Weights of a small GPT-style language model, trained from scratch on English Wikipedia: width 96, untied embeddings.
Each number is 200 + 30 x the weight over its row's rms, rounded and kept within 0 to 999. Layers, rows and columns count from 0. The size before them is the row's rms in percent of the matrix's.

# layer 5 MLP down (transposed), 192x96, rms 0.177, rows 77-93, columns 0-95
100,243,217,178,192,191,184,221,200,128,220,193,159,197,168,144,210,176,232,220,194,150,183,219,233,220,184,207,240,188,270,227,218,168,201,182,229,224,186,247,164,164,253,200,167,240,164,202,164,224,238,171,229,189,215,164,153,164,206,192,244,234,221,192,166,233,158,161,218,175,176,165,177,143,218,200,202,184,214,155,178,208,214,206,182,151,198,183,191,221,199,274,194,234,207,248,184
087,188,203,245,178,172,164,187,202,178,182,252,189,200,226,155,190,154,187,206,227,169,145,223,162,130,203,206,217,274,209,247,233,181,152,176,164,198,200,224,253,225,178,164,230,164,237,142,164,218,128,183,204,207,138,194,177,226,178,211,235,211,201,212,206,195,176,228,238,190,204,180,170,174,230,241,207,204,204,188,174,202,176,168,204,158,216,207,197,141,195,189,241,190,207,251,203
094,149,179,174,171,170,220,214,228,195,154,232,211,189,223,167,234,200,170,214,265,149,180,194,206,206,196,192,210,208,191,190,210,132,205,242,198,191,172,228,250,172,155,199,171,197,181,190,226,230,280,171,268,207,192,200,200,182,168,193,248,176,146,200,222,205,254,153,192,199,157,184,187,167,168,258,179,183,210,204,180,150,177,161,201,178,178,166,175,190,148,204,165,162,238,206,192
094,138,228,180,178,200,161,196,215,238,217,236,195,186,166,239,183,179,158,221,196,191,227,208,184,189,194,186,175,178,215,220,169,239,195,190,240,220,225,209,182,279,212,194,144,158,235,190,272,124,225,172,242,214,133,217,228,197,207,169,190,184,254,192,198,237,212,175,240,133,202,207,230,191,221,193,148,211,205,214,235,201,166,183,188,140,162,176,218,190,230,211,209,184,220,211,232
103,259,158,134,186,218,186,163,190,211,197,228,176,195,216,218,233,174,220,214,207,229,222,211,182,230,216,194,145,185,228,189,224,202,242,200,227,211,184,213,215,189,193,186,212,156,232,259,184,194,241,155,274,222,240,199,183,214,205,217,245,267,165,167,203,182,134,196,151,236,190,194,257,231,209,151,200,207,169,215,233,235,200,221,250,150,168,232,206,186,194,165,226,184,208,172,163
106,145,207,178,176,170,179,189,195,299,240,181,203,218,201,153,199,190,160,226,208,208,144,196,214,214,141,178,199,214,210,209,172,229,233,266,219,166,186,219,201,241,230,158,171,186,200,236,145,202,176,198,200,210,212,225,235,159,143,196,237,228,203,221,169,198,189,223,166,186,188,186,149,159,263,264,196,208,192,213,175,181,174,159,198,226,250,249,184,191,227,210,222,203,206,224,200
087,215,162,214,160,226,166,229,189,214,143,228,182,179,216,181,203,194,190,226,190,191,206,236,178,255,210,208,213,261,172,197,214,222,233,222,178,154,119,198,227,203,170,229,114,196,176,274,199,211,235,149,209,227,210,228,212,233,195,235,214,174,217,230,230,179,195,236,172,203,176,219,158,221,214,193,184,180,199,224,171,255,241,182,160,164,210,266,190,175,214,238,189,201,152,198,211
099,233,164,186,214,225,171,231,218,135,188,230,171,205,186,173,208,225,184,150,198,250,235,181,208,182,236,202,193,230,176,166,216,176,246,176,204,226,248,261,228,207,163,138,166,181,211,224,171,238,201,185,207,236,206,150,176,195,221,200,178,209,179,153,233,249,174,180,198,161,240,235,157,199,195,136,161,116,178,186,191,213,175,219,229,199,175,183,179,216,203,200,144,199,208,233,224
099,227,173,139,203,174,155,181,189,167,174,240,155,214,176,195,211,156,164,203,185,205,215,142,198,197,203,185,144,219,145,181,216,254,280,229,220,189,196,147,176,225,169,198,156,225,161,147,223,210,183,209,189,216,161,210,217,186,212,230,206,158,249,161,243,171,166,228,212,203,185,210,226,218,196,255,148,185,186,209,169,215,179,246,188,184,182,155,190,249,190,165,227,200,226,201,190
096,250,236,193,234,152,210,207,173,202,233,232,200,153,216,141,231,168,177,175,234,183,251,230,198,167,193,251,208,189,233,185,177,188,236,184,169,192,186,197,226,194,202,164,184,162,251,200,192,141,184,184,160,205,215,199,171,194,192,253,174,202,229,255,165,232,161,256,171,184,212,159,140,258,247,171,221,201,211,219,253,201,190,168,224,195,213,228,169,164,187,199,239,187,226,187,240
099,175,176,176,193,246,213,185,211,202,187,206,212,215,201,208,168,154,181,161,208,272,225,163,195,192,186,241,209,232,197,181,166,227,220,208,237,239,207,130,203,238,188,196,196,161,206,194,212,213,192,211,246,215,221,235,223,264,209,207,143,192,282,242,209,245,230,197,197,221,183,205,221,195,297,197,175,186,163,187,161,216,192,201,166,183,136,237,193,136,184,236,217,202,195,197,210
103,177,216,245,195,207,251,184,170,137,198,205,176,163,206,194,211,223,186,209,217,156,175,183,220,155,147,250,203,239,213,229,175,210,183,202,201,161,231,209,252,212,207,198,185,277,154,234,168,211,195,202,165,176,213,160,159,176,178,200,214,149,166,193,280,211,161,216,219,170,229,224,153,216,197,239,240,196,211,196,199,225,216,176,144,193,225,197,240,222,219,135,170,181,184,158,193
093,180,158,149,202,217,125,203,210,168,205,210,189,203,199,172,212,126,189,180,230,153,183,221,216,176,195,214,201,227,172,241,196,247,216,202,170,180,219,196,209,195,166,290,192,251,195,188,237,203,214,179,198,215,153,218,186,205,181,227,215,195,218,224,162,243,202,251,165,231,209,180,182,171,204,202,246,213,238,156,225,201,225,140,203,254,279,177,230,221,163,218,195,232,237,200,178
100,214,248,158,168,246,249,256,192,164,222,188,179,250,193,206,204,232,213,228,180,205,173,228,209,231,159,208,234,207,239,190,190,175,216,237,200,280,212,180,221,171,250,175,187,242,239,215,217,113,234,241,203,161,197,214,207,149,176,139,170,208,179,239,218,191,190,169,251,192,190,244,185,215,181,215,229,155,189,164,178,168,205,244,171,196,219,201,231,196,171,188,205,226,184,210,188
092,219,195,183,223,172,181,272,147,242,213,201,228,178,206,239,218,249,195,192,164,185,193,171,227,185,189,210,217,186,226,220,263,230,171,179,172,247,217,186,129,173,202,189,179,230,206,234,224,216,171,163,164,210,248,248,244,242,187,243,155,197,185,172,180,190,225,177,252,237,183,208,245,168,209,222,176,222,166,203,155,241,163,191,202,256,163,201,169,181,220,186,215,235,251,206,198
094,221,234,217,242,220,158,198,230,214,205,190,190,236,226,200,147,215,192,155,185,215,231,169,156,118,164,166,192,246,177,246,206,221,249,214,199,179,222,200,160,227,193,129,176,177,201,214,238,187,205,203,174,175,179,193,197,171,176,197,193,198,209,211,191,227,179,274,147,203,222,187,165,187,215,185,159,259,215,163,195,243,194,278,249,190,194,192,250,164,164,175,195,177,209,192,201
105,253,168,206,197,215,143,212,191,188,204,168,202,190,212,198,209,215,180,184,148,215,203,176,180,256,204,218,211,216,192,144,204,206,173,187,232,221,186,212,250,224,167,211,165,225,162,175,207,226,190,176,215,199,260,131,165,165,250,176,193,247,197,215,203,257,165,197,167,174,178,208,228,175,117,134,226,178,230,200,232,256,188,177,146,202,196,170,189,242,185,200,159,194,218,157,221
# layer 5 MLP up, 192x96, rms 0.178, rows 78-94, columns 0-95
089,215,187,143,249,216,196,177,221,242,187,197,218,217,168,242,207,215,215,235,226,162,193,199,204,172,191,206,185,145,143,198,167,237,234,227,195,178,218,237,104,233,236,227,202,247,184,241,210,181,203,187,201,191,208,208,175,207,177,204,212,223,248,215,158,214,197,185,204,211,243,218,223,143,181,151,240,199,187,196,202,180,236,200,210,151,155,170,170,243,143,256,180,257,189,170,181
093,251,224,206,224,231,177,213,159,240,197,211,183,237,181,221,165,192,177,224,233,205,226,199,254,160,235,265,146,204,190,246,173,184,182,180,202,208,156,207,167,219,187,215,246,165,224,159,172,214,148,226,117,204,219,199,201,233,210,199,158,174,221,216,168,257,192,232,152,253,186,198,202,208,171,217,208,219,174,193,217,230,206,270,202,157,254,187,214,208,199,251,182,177,208,221,191
100,204,177,207,239,229,207,154,211,148,185,123,233,191,249,220,197,185,215,196,205,242,223,162,232,220,174,205,175,206,207,225,155,208,208,191,170,235,201,230,225,194,141,182,265,222,214,206,159,187,204,235,178,197,180,146,228,217,219,171,156,223,186,187,165,189,169,204,203,283,202,197,146,131,225,152,161,239,204,200,186,244,201,210,231,200,220,214,204,210,159,207,206,240,249,200,163
105,154,193,203,173,243,259,247,194,170,147,155,196,245,240,261,179,193,185,198,185,187,182,167,155,181,216,193,219,217,192,190,239,240,191,201,187,232,244,204,239,135,153,195,189,200,157,164,212,138,203,155,191,208,191,250,230,192,218,209,234,191,259,203,213,225,258,201,217,181,189,222,189,210,147,223,170,199,222,195,179,257,183,203,233,252,220,201,190,166,192,202,159,172,173,173,187
105,202,145,268,220,241,212,227,206,126,170,144,160,204,204,159,198,191,187,183,172,166,202,197,187,154,202,201,212,179,217,198,251,176,178,208,144,251,217,209,179,179,135,179,218,247,251,177,245,227,224,234,191,177,208,204,200,218,228,202,125,162,217,194,237,215,215,191,244,232,209,197,233,204,199,185,236,220,230,223,244,195,223,198,194,205,197,204,200,254,184,201,182,261,240,169,224
096,197,205,206,208,213,186,149,257,182,243,224,255,138,187,207,180,192,158,196,178,243,187,166,169,144,223,220,184,125,200,217,202,151,176,218,189,183,246,182,158,170,170,208,237,189,204,186,223,211,216,246,201,112,174,179,187,164,225,172,203,257,258,188,222,204,196,223,202,191,185,165,220,198,203,201,262,236,161,165,235,188,171,160,236,201,199,193,162,213,200,228,223,215,183,177,189
098,165,204,190,226,210,156,170,160,185,183,209,180,181,206,201,173,162,247,185,203,180,195,241,247,198,172,205,133,148,224,198,232,245,226,189,223,187,200,165,191,209,245,188,208,175,205,207,199,131,176,187,260,167,229,199,184,234,218,195,119,210,226,188,212,130,207,156,147,224,183,180,213,246,213,154,203,223,182,199,254,152,195,190,177,183,224,169,147,185,178,174,235,206,157,214,207
093,167,195,238,243,176,196,204,264,201,190,209,200,202,197,118,233,215,166,169,211,226,171,232,169,224,225,207,229,191,210,184,177,235,177,148,171,204,219,164,199,251,202,218,277,200,210,233,235,135,221,184,216,151,208,157,218,189,218,184,219,210,164,212,169,181,189,153,164,197,283,188,176,163,236,241,152,204,224,191,219,184,183,190,170,238,232,219,212,155,215,209,189,165,177,202,222
097,172,189,216,224,235,237,220,230,198,153,158,217,170,187,212,226,222,174,196,166,239,239,231,204,176,156,149,217,217,174,177,190,226,153,240,172,185,222,200,229,223,197,229,177,230,210,198,214,231,184,212,204,224,208,204,266,213,190,175,220,216,205,160,189,148,133,214,215,146,200,242,198,227,194,235,168,193,261,201,141,184,185,186,234,199,206,169,224,236,201,237,201,238,159,287,154
089,201,229,198,190,189,181,209,240,189,192,253,137,159,190,194,165,199,210,224,155,221,215,199,177,208,154,170,197,209,288,164,211,194,116,244,256,194,224,247,210,188,188,180,177,191,184,200,192,178,199,240,230,217,192,204,161,161,196,199,205,233,177,149,151,212,136,237,241,187,225,193,208,240,221,150,199,245,209,199,191,204,214,260,220,213,215,231,232,157,174,166,166,198,222,191,220
101,259,214,232,165,205,179,163,147,230,138,206,187,232,185,168,198,144,229,205,196,172,201,190,182,286,185,152,220,226,196,189,211,164,189,228,142,239,233,189,159,223,232,176,193,203,218,218,191,177,185,189,238,186,150,207,209,239,226,213,229,219,252,225,202,176,158,193,254,234,207,207,207,196,209,197,194,139,211,190,183,212,237,202,258,203,203,212,212,141,211,274,185,193,218,199,236
096,214,226,233,205,149,236,187,257,230,212,270,211,176,245,214,214,226,214,212,126,176,211,182,199,202,211,214,203,182,247,179,184,196,201,179,249,193,194,202,192,158,200,147,182,169,257,237,179,182,176,183,205,204,212,188,211,202,216,220,261,196,162,153,225,119,217,208,164,169,238,171,218,218,184,199,119,128,209,211,202,198,209,227,175,163,192,203,220,221,220,209,190,248,158,200,187
101,204,175,205,225,215,158,186,163,193,185,237,228,137,250,162,200,214,185,231,176,186,213,156,181,174,248,198,167,182,136,169,227,176,159,165,165,137,215,270,200,186,191,204,220,133,195,208,198,263,156,200,196,209,203,195,173,274,215,237,188,243,223,149,217,180,214,263,225,189,211,168,210,200,226,218,195,232,185,190,195,202,200,164,206,241,212,186,185,158,161,209,179,200,209,196,240
096,223,182,266,184,194,238,171,262,177,186,203,179,217,236,213,134,179,198,215,166,226,191,246,176,209,209,235,161,172,226,181,185,181,223,256,174,206,144,207,207,258,198,161,194,221,242,152,191,148,170,215,224,180,211,213,171,202,208,164,235,147,219,235,220,179,232,187,180,111,212,166,212,215,214,235,236,201,211,214,239,243,230,227,167,198,204,174,202,209,159,171,181,178,172,171,196
094,253,171,177,215,182,177,252,144,201,176,195,187,238,189,193,170,182,188,226,248,172,188,166,194,242,207,250,221,196,195,216,179,203,182,154,175,182,195,214,164,176,195,180,206,160,186,195,217,200,188,213,179,213,175,242,212,214,192,210,210,195,223,198,277,170,267,190,254,169,127,235,250,283,200,206,211,177,140,162,154,215,214,178,166,182,227,179,216,226,239,196,188,190,206,241,165
096,180,210,200,209,169,203,131,187,212,194,230,208,207,237,219,213,236,194,189,206,199,186,187,210,175,176,228,115,243,159,270,203,177,204,241,135,193,222,149,198,158,231,164,202,199,215,200,196,205,164,230,239,203,227,259,240,209,225,147,173,177,208,287,177,209,150,245,215,227,185,219,214,159,188,226,196,190,191,205,187,172,194,152,211,239,222,256,207,179,227,177,185,183,169,203,193
094,214,176,148,167,196,200,196,178,193,257,260,177,199,174,210,189,247,234,209,216,245,222,222,211,225,194,225,218,243,277,155,244,153,204,257,179,160,187,194,160,203,218,195,205,175,188,233,154,190,174,147,217,165,139,192,180,122,167,203,170,191,215,201,206,206,170,192,198,234,232,180,273,198,198,200,234,244,205,181,213,199,162,226,194,206,233,170,184,192,226,203,220,153,201,173,182